config.toml
n_layer = 24
d_model = 128
n_head = 2
n_kv_head = 1
head_dim = 64
d_mlp = 512
vocab_size = 3379
activation = "swiglu"
norm = "rmsnorm"
norm_place = "pre"
norm_eps = 1e-05
positions = "rope"
rope_base = 10000.0
rope_fraction = 1.0
qk_norm = false
attn_scale = 0.125
bias = "none"
tie_embeddings = false
parallel_block = true
init = "trunc"
init_std_qkv = 0.0453
init_std_o = 0.00653
init_std_up = 0.0453
init_std_down = 0.00653
optimizer = "muon_variant"
lr = 0.008
lr_mult_o = 0.67
lr_mult_down = 2.0
beta1 = 0.95
lr_head = 0.00494
grad_clip = 0.5
warmup_steps = 200
schedule = "wsd"
decay_fraction = 0.822
decay_shape = "linear"
final_lr_fraction = 0.05
batch_tokens = 8192
seq_len = 256
doc_mask = false
z_loss = 0.0001
train_tokens = 106400000
steps = 12989
dataset = "wikipedia_en"
Each number is 500 + 50 x the weight over its row's rms, rounded and kept within 0 to 999. Layers, rows and columns count from 0. Numbers have three digits each. The size before them is the row's rms in percent of the matrix's.

# layer 5 MLP down (transposed), 512x128, rms 0.172, rows 226-297, columns 64-127
108:593466537464507557467485522504517503501467455460459529399503435404465453579520532444474549591507527518520591500479563531514311422471557530510528511475505522502508491575504518560480480538424506
090:485488468513462475456448514530462454488559504524552472425525464592522528507535470494524519523478529438472470462524498473462528566596507501589484475511549428454401539595420513489636483505509572
103:529487514479452416518456504405444481577473474434490536485577466438520423505467533498530571506491580529516531456513466516479576510651533507489518520431459438564441502497469452556407517438502481
101:401501547516466555549471529522477436501453463472580534472506491512530492524481485588449512513391509393527485489477566511525537492473443580580515555557465482469520456479567512449488518544556535
096:574553482440459444542518511385467532398457490579430505473490542369473458498456470512439525434457563477504475521467535417508479594536479499499515449486410618563503543465614503354439505495552470
061:434497499496510447578496445580544483444427544589612491520353538567616493422523547452486451457580545476439488529553511587591508436477530441496492516539422428516508463515470489473538469497509480
101:456510548513415508493441532508605401532456596435480598524565469434453450475472489552477421556487509518467482516511503490522585501541512439594505535491558593411552505493561421597519496481545570
105:460461562543443566499533565545520452462555479504431508549563521492503560526428550470495495506486562541488463535427481416535581503527520457516476450675569564489523520514554473577513479422476407
102:536570427509519457524480513547586460556512579490470532533401460548402471525427532567438535541376477560506412536413445511561551474546507508508416447552433410423561501520453530606510368476559518
095:478471571505373529453398468472527482436535575477496522465532443464526527470516560554530433363494522506516492478522471464493473397546488495515488436441522537515510519480402408481544459601500519
119:497429454534571517558529432463495519593484424501570506562576516440464505502585502511562521531509495536390550488396435445518399499506507521506466489530541539360461536563637444544455528499498427
104:456532553415511470502474438529516477522411498532541472524418447449591605586439493441447556484491542584473503569408481486529475558560526515521502492562401539493563476551590494463538477486562411
045:532419554428484493502580456487524428528535527475630529432498397591590493508541661524578546487448476476508501497528481546593505553480492502401497471462542550506444628543483554456476459468478493
100:556519462501477578531501436473460528477564540492609428536478443473598523442514507626603414555498378508488565527416475552511494529483412493491507550524512414528533450461528457473533515463442564
105:534556537407441525507474443504568451540457488458516498534446454465465552482548454436520460446525541499443524545464562576495559500497441550479564495555487500551485494439432503480451427481484499
102:494533607490507512531517535479434431505574467486507457521499435516475443427529444388467542486446407491485579486490487420428384579530408489540434517554468524499568544445547452588586519441526490
084:463514463518498457535547513557548542430512524507415549517579534441494453515513450445471407515494492534529494500423492569514500505515445529471492536444468461566464538506406563539439505499505533
124:526468478444582533499537537508537391435520508556428521469587395517496441475431477412514525484501488400448420451554519451530563439547550495515554427483455534524416460434534516590556429494549432
105:498409429510571503533465455494462461504509448552431512531532463587444455538450530541495522530545496551425508452572515488497483490614452529471441557372523509462427456476535539523471583582456520
107:530531440526450514481555524432509524472528465514594476505457465551463397536532492592619470569517505419464519532595528436544512503483440482525500451462469429530481470540476443514529578499510621
096:493501463471452448597519501495406490445529549587522433533485549495437531462461476505583496489530474413453581540462510449457474421487505473442493559490525537485541535482538444490517471462500493
116:563505447503503511453394509427440504425494498442555548506496545514578512557500488491504520449526470459560520538539521468440507527484511547479484476507521458579417528458532537413560390513470493
097:408568402455484568517432513538525447524610525512591579511479486520535469464541542557502509475526458541486496537624505602438457412510490604561532500457523457572418483535535581449474420508446538
101:481503435587541591485571553515497450446449484445463467518536437519427525567445462484506605427538537547509500534439525522516489512518489451563488470506506575450502398559540621567468630515471555
096:446507499563538453460519525452527498519542477517548448502416486334449537456536499442502569561516547460511503451583584418535567455536444555470475558439467565468430512538520430409513528572562527
105:481419494479491567490504508582560514514543489525430404605420458485383614506447462530485535494606504430582506432502548471365508527463438464506455469482539600593590549467440514526624468491457574
080:431521512523475461457485503470521532467475495468510550446504549485561491471506477514578507505538439489502513438603452547494453470484559524437481366538483490502468467537496539549472500599472464
084:509456541524530511602499500480466432511575436422504396401493512521409496484449515557498497509536511428556489611532597501549462450514550514513444523624489483520464552475478463513549565463559564
110:418552522504461572477508442621498453568477498576641422600519469542521488543458482431501543422511546505537433498565444603500588459549522559501505576511489563518524497452488449493564385565521461
082:459534480526512488594502427471598497426406434534479455518476514535559488404561548549474515506535546374401416512544461473543482516414513461622478509475490505516496606500486585571549551474599575
083:575582485591568471522479540581446470465491521462527472511459471585500540495470481437454475533418464465505420562451483571539567511429541480541421407419417504504436473531465503499501535513529517
110:513457439408458499580524498540479426511471544558524492472446513482539506538458462468529574402491505522465513532491469587526609464535555484494517587586589579574543465440526516546540452470579447
108:429512499502501501456480406420510422505516486525478497495483567416499564510531481451573456469525533537494519478432553599561421492518441518437484521497481381533439533499498438551449461550496527
060:404514521477482485412551563488488504498604515590551558464458566447510551580485483476494564475528450473442434498466475409515504439565482445509468503480563548450497515528491560530514444428462521
113:534540602464512502531497521548536502512483489477591490480444467408455497516505516454469430550530484531596497443488501471458512491485528499474451514511591526449466525490533416417473432504602522
057:483437445518507475427532542479586537590528528553586440530569525522558485468507433525480513480522431530530525527472611465518450448488557571507443634485472441530428487479451371460487531554548386
107:572526544549469379465564446518501479445465522608527482579498517570556524495440424476519474500455511417561536509516432453465501495472504459490517478493536567550469545516543505526486555429499464
090:505513574550535545426527485529475463546475451496490549536566479439517433521456496499479480556420532467491508537474609444540532529522526485522456572474471532492491571457475445429433484510527492
064:554476482442412617509551413471414538460513461520500470477622521403446442438502453453546489551531434526477497472635529474493515514634416463468456460546484447424457521497505526521437515519506486
114:407522458511460497503555556503563536527535502487426483515563509469499472494549492557488552541473476566502495433302529615433467433405479462549494530453563539566605510486516438525535496427515503
095:488501556538440452520506507352409518488522517521551487506499538568445408491482445487525540429599564384566478564585429483488547512409566447407533578454495478542485536466489496552431552550505561
097:572414514582549507559665486487421463511532449504401463419546499484513522455509420502520522469438474493463488474523515568444548525478467457527463526445548418492525501448588546516505580506482423
102:471506393463538508514558445446446586514429524563583413468508455625400451461540444609497451464536459571435421519452441529567393481524553580574473562556581465566479521503507453488452478583555494
110:404527530512494507525414522544467443547430457597527527510530448526472496531577429467509441572500431469406486503476507473559479465499595534508483501454468373461504483528441536462540457510581450
100:541566515495506468491506594458517379409510464483461573560541565436483459513523424514487476367551519494429563491367454395428539526512543536523508447485491453501509535469499509421506534482544536
091:600452449447510451511505501558505479437455527481468509541474609526450542526511529457598511499549460471442450505502480497457467525554373453521461452422493435508452542529442484468457638524590438
108:530463497601527525590512499525551473502583517478500493479499472543440500499472530547404489511541548534591464472574452513572592568465499565444460477446505462431539597524564500492496414542513466
115:494570553501450551493456412460540552510462499593506520529537543465432478492513521450465501442423456562412476506520406447536438497510625508491539505431485529467517608372520446543502520520460549
095:587469556515572486574477436455496420489505516483527536555563536504589493443580435500523432559472508468553589554502525553518463503504569420502541521472449481504416504497592494519544483540500466
083:470605523565470455577426546530442543455467509519453426434438497502436584497446461523455550520478483557502526533462509515445612526526579488449505530478581514534527509394519470499445573490603485
115:534445533491488421510430372368590552592480577579416459441511513513529444479502467488496520555493444511453526526515510479521522436419475482460522515581520517523483547501564512543563454591475507
092:520544559469496530462492583458439454459561526485567546529492511520486498478547563527526569388521417556553546511552442559442575515481478496400485572467489495432521509553528474374552595458434496
082:512463480523518432501532502508491494544434433564536627429579474617525403455388542490524476483471496500471567513492423460502528526588470494521515412542537454464391398564433593579493438486497520
116:388567487501516498550459602436559489531543375490582406541533499365474419522464496601502541498616503606424509494474535486489514547519525563587513417518484549457519522426479485500530391512483496
093:490533402421508460549485535509507505442527569508538524541544473580489476453475587378546524516516487426532515492578427494467508457446429503439542593518507469561468486425561496532439501564415521
100:526489411463506555510561501516441487606457474443612463536491466515481519511524490506560456554530489471477512399556501561495494471547484508415370469465496423441434530542463582578418466448562519
091:507445450571485437610622577465503584471422450486431567484476585490513448578500508460469456478524528496497503450457507486496518514540428499474616509511560442489505462454450524417480633450509529
091:449565451470528518559534504554567538493550541535534525510441523559407425484502542581467458447494484619447555506464524483447611502472492541489443498439519449531521487537483497612457460535425490
108:474473470551516518466432541397454555511495482438482526534550508501564454524518517470475495428463533505546468461547567529462398496573526579517425561526443504578518454549557366505466492516493409
122:461616517526477588594456439480603561475479440531530547473575501509433565501616428500490540502544487571524516491362506510431568534482489562490509588501517531451386478558483524496495506441411476
089:535554495407540490518443533604531514539509471470379532392535506655500493440534537496515516522481510565452512486437406449520508470497542567578562511442487518512538500453473505419518460428489514
103:498460504507514557505513525488447407367555543482412428612589453569558486503473515512527496426501443423476434506471485480436509514470503483573473415439548579438502472522484439567527451492551526
105:539484501446542430477471543433466550497521595480491506498586511486567558498450550423511507488498455464503485486672522542575509550429489426455524499436576510565457505562502469550436434583497534
092:478487511538447500545460558434475534502512522527494561445505489569537475466600521462617522477438511564565515487483423566568537505521470557530439568532489542455466509527574517492452582481556406
070:441516516477545593554456526590489432571481437494567508525542510618386531492521562478429493473606500427484410565438453556524529443510480481567561511499563511480553472558468514459434522464491540
103:415456403473433506477437575474527531586494491571550476381448528455540532497450416523536575506475469471454449533602472409474433513472472498595580473494460458527455439503582475401413625441418507
094:460420547451495556546589523509477426536553517493396510481529402486561419476528593487475487490431461513557562522580525432441596412524561483443462441486512502464451528434509566562579532519469547
113:469550613567503484534461505499557482490531457544458473557641509581504395572560455540510474482491479459505527500465465475474543517476436470439412502499521482595439503449529420483552512443545451
089:347465516469499515563497562485515596496561462519425512542453389494536480582483535456498469380478520443531516499536468553527525499448481454484555547464528467460523465530510394561529530547543486
124:538537462493548525534528516561456398455587499501465554505533581483500488553535523569556421423481513432394449535420542470487481451475541413468527458466600538489451452581511485554538427549479582
082:507409523540609498402516523484559484514568475503401534471532398460561516503394330547423521441525423521467525504454502476449514477481511547399367441446499472525535424566566635477577541499473485
110:514572511545529494493441413517431465504564585452474409526487553449489488548577477523477486531463414610544544505445471531495569543563502515465544559410433502453551415538546470565512492493483563
# layer 5 MLP gate, 512x128, rms 0.209, rows 227-297, columns 64-127
096:558532407475513500534457510494414428429491623446621531572542514453509505481501483459546534486552488520549413522593513412480415491565526482482462497479520470530537566440514401493597448498412393
097:420504524466515449492527559575456470529471441475564515540495519482483508507388528490498410548495445490534502503468523491543485445405490542542452511502488553580594521447501450550589506466487565
099:349443514522558491378479490475542515543464525515566522604467487538481486566477540495493540562536482561442474497498510548573540535434519560518404494512611440558572467558499553556516501529505504
084:517500509483537506554510527504568467485517480470504518407491573526470526439435562411525472460602465403520456590487483501524535446515508495462569580507505510490534497587529528628407602555510503
063:489454445546496484560534378481524472493436500537557464448458462450418425527532456549482472448552505536469497514509483395613481519547458447545524560448463451598483572539577380471534475493488490
103:474536478456506516441516538560491486486440512541474495503507508390586496500506448557534565584479435453412419558502509492396521460550503546416498540506465525511442498499527485555502556512512434
111:448470571512432496401516533561447528526553584550509477502540451494604490470432462494499526406502530434532455548499470483516539496494594516457367461576470562448396457563506444573558447429402479
118:542535566519458548533522485484468488507496496451503464458445481434587454499484564514522517501542541460483608476473498501521528547424454567604502574345546554512502485519588555437504552596506571
104:531542461555432474618522463490483437501524469531517419587468496500516486485446411562535550538498451450509523509472595536508511532496525579452454522590491492550472595478517558479532462490545491
112:522548465481531473502581524499442547503549475542476524534488582494613483543477532542526465518442563486473511555518493504489533436520432516467505481450455513555464407463615410492500424480562528
098:494536407510475539462526559413476476567520544444442527481468482481431546476568415559545462481546558494474497359558472440460467427479532473441506437548462502489464454448359485518550528578419534
042:497444395516474448506566343483457521534523483473469536470464497511543444590498542475577519525551494466434436503500480439415513467443514499586528464486428499464580429488508497496517535493524460
101:519400468500463429591577616555501570527549548565447486527542498529567515540456539551505510504450467508569441426437497481530536549533498540453490535518425479475474468487477509493537556492503480
110:515396487453473567566495508480476492524450460511445513482477492501433520423508481439505437463444554579493500505459509566535512474471386520573521456477433469529468362529465494488540363499452431
100:484596557535536517505498545496516545502553497618504456491563558448462526503561489530565558496628433526484485534522544539521495518464530566473447471523590499547533434573494512520492541506458541
082:523514441575427375407512513485474466473445450463491497460451518454533567466416492495468479499447536462426513407472526429552408465448558534490424481472496448476551485471603433438557586454609610
113:629484476573508523499497492470485513572487543483384520457565533455516526469486516593526523516456505479463356424534502501547515368467445513385582498451414494493480461430601532529498473456470461
109:480434459572558562433457468478562563498456557494489558612490473572421526498441521530485539532522480553371526498513488444494505574536554508391401494528529550458479584511506569523495444537491595
119:504534505523443474489489540444494523497505528378449517505518405462494575418572473524410547479582456506491562481482545480452480465467521446440535584496497474548489526480431470512507613451580428
103:471568437460526423616591507493530517439413493502489573540491433546558481429512476503548508531578469521520532494472482520450441516535483452609492536512498523537509472479493464497620408475605419
112:548536514460429566552519602479490536455587541495524487625493534486656574507498543486398534543471537436518445527486492493508389436501523580453488538444529565492557533565429529515500556491514433
097:504489558436467513491518463474607478506512531502477529487427524630572540438477583523586430505516536474586470427494503472524552479527525432494485521515486581578446533449451446487456547461568518
103:348594471569491527496516504559474524419488461466492424527472501514458558527450507493531562466542496526583579482553521441544541520546535492469492539395534556418582563466506584531417549451511442
098:530440502503551581480481515471517541537430519439569505484439446409513495462491473527494586552600577454557478447454500489526406566469473449499592477406476498571597492502478461525518622519459470
095:414519414513473456561513461561450491552523532482543506491532417437466562483481526510548524393549597486487562465486611586496527493535412461514614498448463539545423506574542499488492530487567506
075:491444502452468487485433491416478377439460478554527494484519493525509492537585510465532458581621487395550460429500476475427452458452553514415454489511550536500504517506445406492481527450528471
088:506441494517520525453582523383459517438567502518460455460398445507441506430538492562491556464487578547476438367470489523480526459446468487493542505484494475473457614469368538516531532569488467
101:487547475518603452466527482433449605488590523540477567449348462463618516520403479507468465507476526527453456472506558423489569552494508359521551500491495527527472518446454533490476554514426511
088:505541448463370480506494486561459445492535486447550524489554509452527524384511506559594564447488440469415559491552562508538637496479467482528587533503491534594441550481506472514509418452549494
085:501430558432543463489405377442576510526450587596514555551440569436478463486478464567582564434492413491547453567491518411543555454460529566471523535434441521546427367479460502568501566511545534
112:501386522566524359485512543495539543501583498489580467504475515506516455465511540554421543539505561424464528429424567362442441448443450547489528471452455516473423457575462480451505523569465475
089:424461453629612591493486506493535456458522490477499540559533487550515543475470497489484498503418563485538470474489473455591544454501416512484585528519550475508457518398541529517486485559459520
062:505497417535463458471466526523540430492447555527505489487518519466539404438444419513560518551512631480623453474430538388402405574436526427544428550466526437580562487465487502449523529566497559
112:443467470522421488438517561522521480544434462479552475420494556482506517507407499490404475530590499560494495554506526538423555508491484459523496421586582521553483482472541452486529443570603445
063:546481556475462536439478483539462493466482494449654611527465480527568521577566480376523461593542529537522561466388505481564430521453486428483463500421530497453586487522563405425514485512529456
096:526542551484472473480556502473425530515451481567587425474523472453412503477547448476520502467380565425502546486500568538477545551495419533472493432408555579587613530535463463473518479476477498
092:471518513517468583451475524491576519475531421551547522547569453516472469442537460469565490510520434532536538480483589485514572471560521517516551503582606517504584520550533661526430562523418454
068:484484523570621522493391576517566514591491492537439576593411516499507579538360489421437488463455479493522439473516565534586511476554482460512491390544495496527534507550453512489465612563560494
119:473537507461507507436470436461453499509492421501566519554466437467509549599462398502321529487512484481591507570538470570537509529587445485475535497537510451542413489429562458486541565493462444
105:563503513514535559448503435474559524397480513467487541494537510609478484413457530462484582470536375487461583545457431553524508537501617535486577510467568583488447440518459518551535510510580600
101:425516432560510429413473441519606435459415653565506427580502442497464543502530527552335514557471561422510500594532438455497468547465543537484517543508555509518498501518482504512489405525547533
100:583531517490470424495507542438553558518518518458452443548520484396534543518562549519466532460449574452498490404484508567527506532537501366492528497419451451545472398516560625473527471415425478
108:512433471480476586508592544473415529525464446397505516432539538555494592542467473580524512416613562500519514436449619536461495439473454468483561442459487483528487524479496558560375492460403463
106:509438441528415523422428521540485500504486601558532537571564496460435564549480531566517380482475544488529464400529553528564443449511490522543491590492426495473439499537579537589491465530527565
095:560490487473493513515576524555508506531401465493519523450534459462480534535447486430546499438511548564447403379592537506542524495509433519530529442467461510485451557536432420482556528554459484
104:644599474421510463366514505498451515396479497524504453472523480500549512531484440549526553541488549442471511547456462514422465517480461455526529475482511479465486516452520551576519612455538491
104:531500468502467438511528490460528468534456605503459444531519491518519480579543449582482500504513527455428525521532445534454532589506451377489488457552542520426469481498425581351571505483492494
087:473455496450459485451432477492516456540394365486556489552452468456674575543472561518508456550453516486519462570475515529533478541542503508512477445467488561438544436482538491504435501528487521
084:606488429527394487515436539604479424541439502465447433473548413536359478490389571505485538457603519594522504534519524494501553486462486472548555508577554493545478518550463491478482491558593512
109:463489472540603604429483439437493495414470468467542473517455465474541574474483443482454536543552424491499472450472552472520453426535614480569457486505458514460485482489439499523566375533510374
098:563498546595423483407424463487495502436509465542524500486481459436559443482461574539463514520480506495435460552455456540430552552536470439418423508488495490563444487426532478594427468566541534
087:422481522444495493456487420536509456444580484437423458577446532580496509529496531448619426524482452483499573451492497462512553499561441514489509434545404451495348452566531482578499442413512482
117:481491470543444409447465519542467576471507504529475532500413474560501493512514457460474510520515516457485483509508550456385491466572514490423572424438582536528505533483462587517533559474594422
097:458556505533493465509460497485569537411459518479599532526468482481542480517524553477590486467539581543434451518484435446442468462546449543467394572489445455556430575511540493516402491502463463
099:506500490541434504502499586468571536410487567469445519501532415595484557473502500576477475453456541552437491470463398522473529475530542453402534496496490536464436525605397447559581470455479536
090:436620488455499473575484509450547518507510507552492439456577531582438473512551605428500410461492500399412542504536519486471558573514372438506526442423580531509451495470489517453452474558476497
097:578438469470506488462627435506470524562474507489473517492461545479518663478489596534480493473561518544503477549453458633499386515471493463544600472454364460519523538550590514468471459472430471
112:465577461437572583521470476605483537510529470561440456556479570419479560394481485469419558452489380499512439470514486551475453492590501529491504557588476448518523472480442518530531485565378397
118:464415453538515513416524374490626508467456497505584527415456521512497456434437599443545567448488600487524512433592485446487504529552448456540626478496493466495432483475578552473456469493440508
096:527423497558485500496515482497557483508451538556418527602507517464525449491598578517473377479566474483507543469494498521566554463532564453599542478494647492460522490548522439426528540492494486
094:468449481570493470538465560450561370463358466505471468546496605470464495500554589545470435578586549517537515518535419438468533573507537505540495539569508488498459572561543554503451495468571525
110:493529462453451410469474477497430490568514537524477503526527564548415451510485522527539419535443477455451506444487512520485491363416542463483474520558559461494402594576508463472542509524441540
095:463553476450504612512503515442585476402503543565515524537508494512453440507550465544505505527432468491461479558534587506481535552493538512452450527495566543369367485566476492466528447475459504
069:402478497520511563504557466553531524551556604469365452460501540548468575559442540528480546540464557492558510503508566496400492585496598399513528412395515428441484551553535519486476542538529530
104:460510542553522406626527526437539491418556483501468515515457557492441491461439509491388493447509554613492520486486633456479467477449473461471443650554560512524486451510482567458477436475469489
096:493553444544466468473566623526545433494503456430514559488488487475571573390537545543486524509522533496572506538460461479465487506420479457491558470587498402528497430513543469507526573574460510
119:546542492541584601460498550569515566536431444467446502533539491521516497493419501454544526539440573529523474488494428486379490443535467509487442456486506473658486465579472490537510512428498570
088:500500451579554498559524578444480513493417485476518619450572420513498490546563587548438570571505445550394484441555395543502460511559380485529444493418510541527479486521470516426441508549387537
126:446564434556560463507509511520431406498466568559454522544558551451440531494613434508495492403554473491465618452589562503486480487504430490454534536425531518435407541508516489512541496486559433
082:483560409425508491520444493498542406557572569491509481495525544461487501571447489563430383457496563471508431478489462482476636527471579557497441577547475571502392460530469471514575442499497526
106:427426503501466393470538500529486545449566365428527494514482495511562478470467568420510385512481472519511588522518454549525487449585506531545461435445596522452488449572557469497491483505430490
# layer 5 MLP up, 512x128, rms 0.187, rows 227-297, columns 64-127
086:371504421559452447470415473492540406489409517529562500537534554496560531493544484454475518448508565478556432413413407436501464562551527520540487496480443437541565466463577460473536524552492465
102:470469497552528557509446441480502457392521504540544438483432486490451528517440484579547384500481529426477428538479376513526547553421552512494496404530479503423571490540521573527581506575499559
095:434536527421511547432379467564513580440408475420519533482543535554566492413458550513466547515513452515506540519543463533502457440513503547485360429536516458542523541454570495483472443537477520
103:489552533432546576539513470412511550509555406518447521457540503561532474525543564470572527476504518518466489487491432535524535548507428514521479436435458431658576491385517573573461571452542478
063:520434515520484414510479512511602470591545480511308519477563446512490459497526446484491496583364562438517543460467511499427547532471497506490512455466550569573439439467532549461399438455533537
099:519426468513545520534511462452466518470481424609480446505458566492504503627544430401466513516600450548550538501596501496419437536565479500449444597460464465486467493574488566428532491524515508
102:522410514431500559514455488534483511428492519473450435470415590507487457471501494470507445446462518521534418511592527411564519450518438473454517418477459511386563494502560528461443485465488573
110:477460559584493585473520543518452487445467443501493487496517565479494571574530417516539545551565585469418557463521462528492460525455536466528568532357556538488494484551526544440468559511489421
106:590409440451484455479538588488502511534519512474566499502488526532543507525544502462546519592536477459462492502440486550543538588464475530386465403555390508529507480458527565490446472403480550
122:433577580418497502531454464571467465407453563502413398486444446514466464544594457496522494511543531395615570450491458547426509516542535514523483508560480470545490593604496471487447474485554581
098:560480501548522539531474464501539501518533540455499574413484573459519489383484560458520479531481527449496515458527562510431509490459571454402499467476504461521499541472528582527512548525456518
051:575497505487473388531583512569447540508501519395501509523499383535513446433486505508476528506550438489561523609426472514513526512620414410488573513506590487542542553516512439537529552577415579
101:408432516535444467520556518537490515579623420483518510574543494503563513597482536463537394535491489495497528475557463497484546495558523478441470408498582561475550517523479451499470557466446498
107:424447521505471414542495577454475424413554495529542494490514473466422489462536471588528473490341477529606533535536525477545502478504472468613467508463527535458409480575486466520443490519536425
100:565424485517651567558454484499536494601494439563455479567440580551420442488429593570578389467544531540577537542498432547445499508533404518481504484532568472467474537466531502463497440483416591
082:438605615405544395483441470534535550507445525505482434481490536477461528531501433536557434481524466552505452552506594513478539619467493497497446510540514521410637503423444467477490583594451484
120:533574546608461434613495580561399551548564538554495555499457568555446528479525432501507520450407458561541461528435498432467411617468531453507517493453500538480470528471495567434495505438546558
102:459519490528484472513435514527543441533460573523554596509441637455498558457498520560496370405403587481538445491515507496532484528373508497539542475614491478498485478477436425536517396523536486
113:466497482493615467524509458523504500535435450499461627554494563514583555513501458517476479541498503537536502535477510561502469499480485510488469464453501524531629453427590506499469445495431445
093:453501433558501507501507505490569490501463584454458512452530434493454503557610405543492500456515572527511424480581521501515475634453495542509557465568546544600474451565452523459506456538544553
117:500468551522478463468528498505563522585557459513560609456444441442480469460439513584478466439499557536443481407486456420531491462492432482565526537560492529537543508400419383449526490397545485
103:429596428536512582585584492442469539632483549562525494503542521440497420533496552505490581569552567549518584544519539435460533494501453510495508492499567539535454454582494605473527640487451474
096:474536547461523506465584493483565520529565505472404423504502553545458448579497524371476502471544583531499586504538492407549573491513489450468523455370519502547499518546575525578483492522524603
098:528481436434486462525482418505413473502554540485471516545610554569526492618527476539499408438545459550477471472464416540452438471527531550436446485544541475528544474331511518519504479482447468
103:482530448530514449558489559396477531457495484553530619466594523520506377554475492487522525504411435595525447542464517534559416462479551534527580548511507387503431477540499523406520409462467511
076:343453438463454524494497400443515485528471512532511545409474502588409479496522418514478557515533521528559552469527560476519498456478576483512461480463486423487442471552474474535478554485493546
085:631341436504453543451479539478396418418508535446500503539597430457518498484472453511530512505528490491537558563516465502493541484500462495455531564447459434531475519545535626487466423467430550
106:491381496525607579439470482470490423545482494432512489405504593535495466462432534379410433455554597535477442482509440497459520558521549476497471504512419565475577605460461463489526546622549628
088:519504580521505404500403542430455580446462493554474544514497469504427439591475457413515434508516518479509506517450509493441510525520550491422399475445507472438635541471452604548453560562560553
090:541512456526626379448565531449494504558447479531520514566527534468391532556577464502541503542483476478590502539518532568484561492425571532492399456322498488526533492457454423494499502584542597
106:515542431504440576497523479490461446481557412514556585519570432526558561502497438431478536449517398513436479522583496581516595510528612528486429555533455508519536453559498469511616427467569512
102:569518517452498479586550450550489484496467522519437481552537595524454478577511473522609427483554505498552539507540477619511488497531452534501461478503473594535504596396485490518480539494524506
060:510516462466479498431582458467549552554479515460428562532520440504527385524466555473475540506471527515509462497462584446561564523528537539484439523448575434546531530349531549503572573457599453
107:487439517439420470614545549428583476406465407581505494424444553465576464427451562450486497510592502513497525499441509477548435474477580480515464588469471503536463510481534521439545457458524536
061:490509490525500447407462519539483472435462483534568546526480546479482565541422534430518428567521529526460604580459506489538485441460553590536390441472512473584483496495548419463506583587560582
101:511571560415514432452456446413567512494502446486548528551487520552592444516497445505582469526464515546553543569520510475439566408482546520459484537559464514490525507472489495534454534522596554
089:488401549547494517525491460468517516582538528573523492445458506541475549500526466482489530480555504538512502481407522553565535511499450523493580515453528462501479471441565520445502646543410528
067:440604468532447428510498459440508514541503491477506519481511482485569498549490542466500420468523514513504437479520441561496429509520566424558468500507529547510444461499466415504552429534489554
106:571566512575432452556483507533458526614497463566481403499494517545582519498414534476546485527549498537474519519556477495463482535588536549424448607491496495472552518475559515505458527506483517
096:515518471486501502500450568516441508431593520532566512414453433466479560579458457486542477515431536528498487571526605487456527466557516393479496411469451495389577527456556526547553513523484532
100:450465455420457537522560491469425447457455487412459487443461580481502470520482467466622465492481536477428538493431456451531458529477507485560473548524398451451523566538421489584468496490484566
104:583462443565489592430462573543552536546457549464468528542502481551497620490509458462451560553605467622501493402562567469525493419468472505521482490494518454448523527503493477474561457569488461
115:524439508477439573590530593480533528463503455594432553385596492512496556519476559567528529493649502541480505476472596502455441471396550558510473412549508562534431486488485452542449526430405542
097:484497536509547508476540462504422533542468482502467481455519504516528581603479562603541540552524547569564459477571538506492469481457516472461442520485430501543580515533485389505594460527510427
092:467527552592486483522566493574544458508537618538625482563480496457495501519446466421606502513404516493537436500559434582462499414455567473536544456550456511452476510505402499498478507522479442
102:571548505494454607415499486497459513361482565532508510455538567448551481519505482598568570426563401558484500512480520508405377476453443576564505552543436447541530467495553491517499559479496545
114:519495496575553585511417518467485525518530594455476449522548621542469596478492442483427450537597575498521501544526575548503539445545457530444514466578547517506454419493467543516457556514454551
095:531661467515430569574519448557504534479456463480418461523482470553437486572502502557591590418459466556605464551477533484469505495545467540500542581499490456535558468540464527475515518561561540
084:503490471487587632499514491509498523431589519507519511501499481549432443547500502379526480461515559430548575506478490502526543471535541507542592588515511473486450545496475435480407522485449473
120:502522463528388522475553436544540542493474520438474431454519515611462630605473511500576455415613482455443539592440534567458451577543552456497465494414553498501454540500485448504471599421492518
093:468544504481594546410396444518445521441559497553467504595562573496385501554454535534509493417505512432532490493530588549524541526491494577523498536597469425500534424471507546587522505469617481
088:506492509505448454572507464489526510512537390459513494452457514636615501555571541466544410522447451423478500586467524515500531467552409555411463402518493497547436465501505481422475510461476510
118:508542514520512538576530464490519474442471514472478510571574439414477535428514547615482529512590487513450523561488600448475489481528527549535545570523587542503520482554427529410493508445439467
104:558563485514462479457593513558472456558597543534394482441644526520480554448450429469519518451471519504509509434550515453528509517443495402502543470519554521490415425489471551530559450565571543
096:544375502437516488544437500558538417572571545588588536509473529440598470548422563472473475540533430487502461344410485529548499460502374540459462516454447534499398403466479554527483567428565560
093:527482494504405561539557540515555510485544448462451556457556471531506430542401512481550493536423534550482531478526409367525414591487435443534438572481556529506556524513463636515465546493482548
091:440641461403485537475504527431459446481473438489465503458610529416572419468496479485519506607423475387522497472536585512439492565557448474533553527442496573475587496460497503466403428514465451
111:538460486478450494559465489490547477519407424523547487424440440551491543506479458511533434550537508452469582440426403479491576496435365548404486525523493473515433498524547484448511462420481531
127:529587521549492562471587489502486509512464446619494528387561512513546520418458472464442543508545402589575521500572456497548514576607418449525551522572504574483392441584509461532426431484429491
101:503509517565518532565556549422592488535425546546435611531511538458525477548611560538505431479492550472434521483533388457544467578449494538567464469447562470542556483473501442452525544455495431
099:516504488382526460465499497543530540554528474428541532511527531605499550563688396411486500537503443484482457528459502549595489473526503493536519578561494470518513464530427456509498551546467586
106:364436418560375509464481477574506436519475522465508457499607466547474547466473445594451425496544511592480471498472472521560573462527565568527497546579494421452488516505601487417538410459558522
093:541553481448572531482509510461486455460530463537481475424483442519469532522465521639473396454465461464513426460503506494532424429495536456443581514544566472545463363502516486475511520437463588
070:478444508488456481560477615539509582435455516431394427456524500589522530452503519526554546520496516592526469540511487514431469532531464473507544394470521399499510536547485499537513540498527515
098:557573440542446541418504494539431559519408500515435485521526570489549516591496541579523522504538503417572602451569517507469436557488544576513486476535489524556493559482507557544466444575501471
094:475509463493518452542513478463524458532543607476609482427460558531536529509550475464559473459422517453548481471468491584496512496466429464526494484546523510489490518568468526501457545502532573
106:568414536463511501379477503513527517524515516474392516537468464511516590533479511487540590508465489533612493419456444507445533448532592570455493415508512539513497437442516499463416463520505614
090:446583477504536469454567538518495428553594477510499445571554521425420486560462470497559488584457574500565399527474555412451599495558492521498624541552524516464412531500435519567491556538519499
125:476507551459532462540543521458547485378450551627562496528502376416418465490446498547484535488481542526489402494509479467535482419448542445546415573409417559561434552485519480460428452461414450
080:580385477559526486429504485588541479548483591486440431505410492508511495481478522463474515511559494468541471509453534536521506474494485434398473488511474482523484498563589611483480533411538481
114:471537457472535566532529534588477495455494542519529472551505478369448519479427453438513545557555466467488408454548537433524510445499586420483437464552474545501429477453460543456521490556497382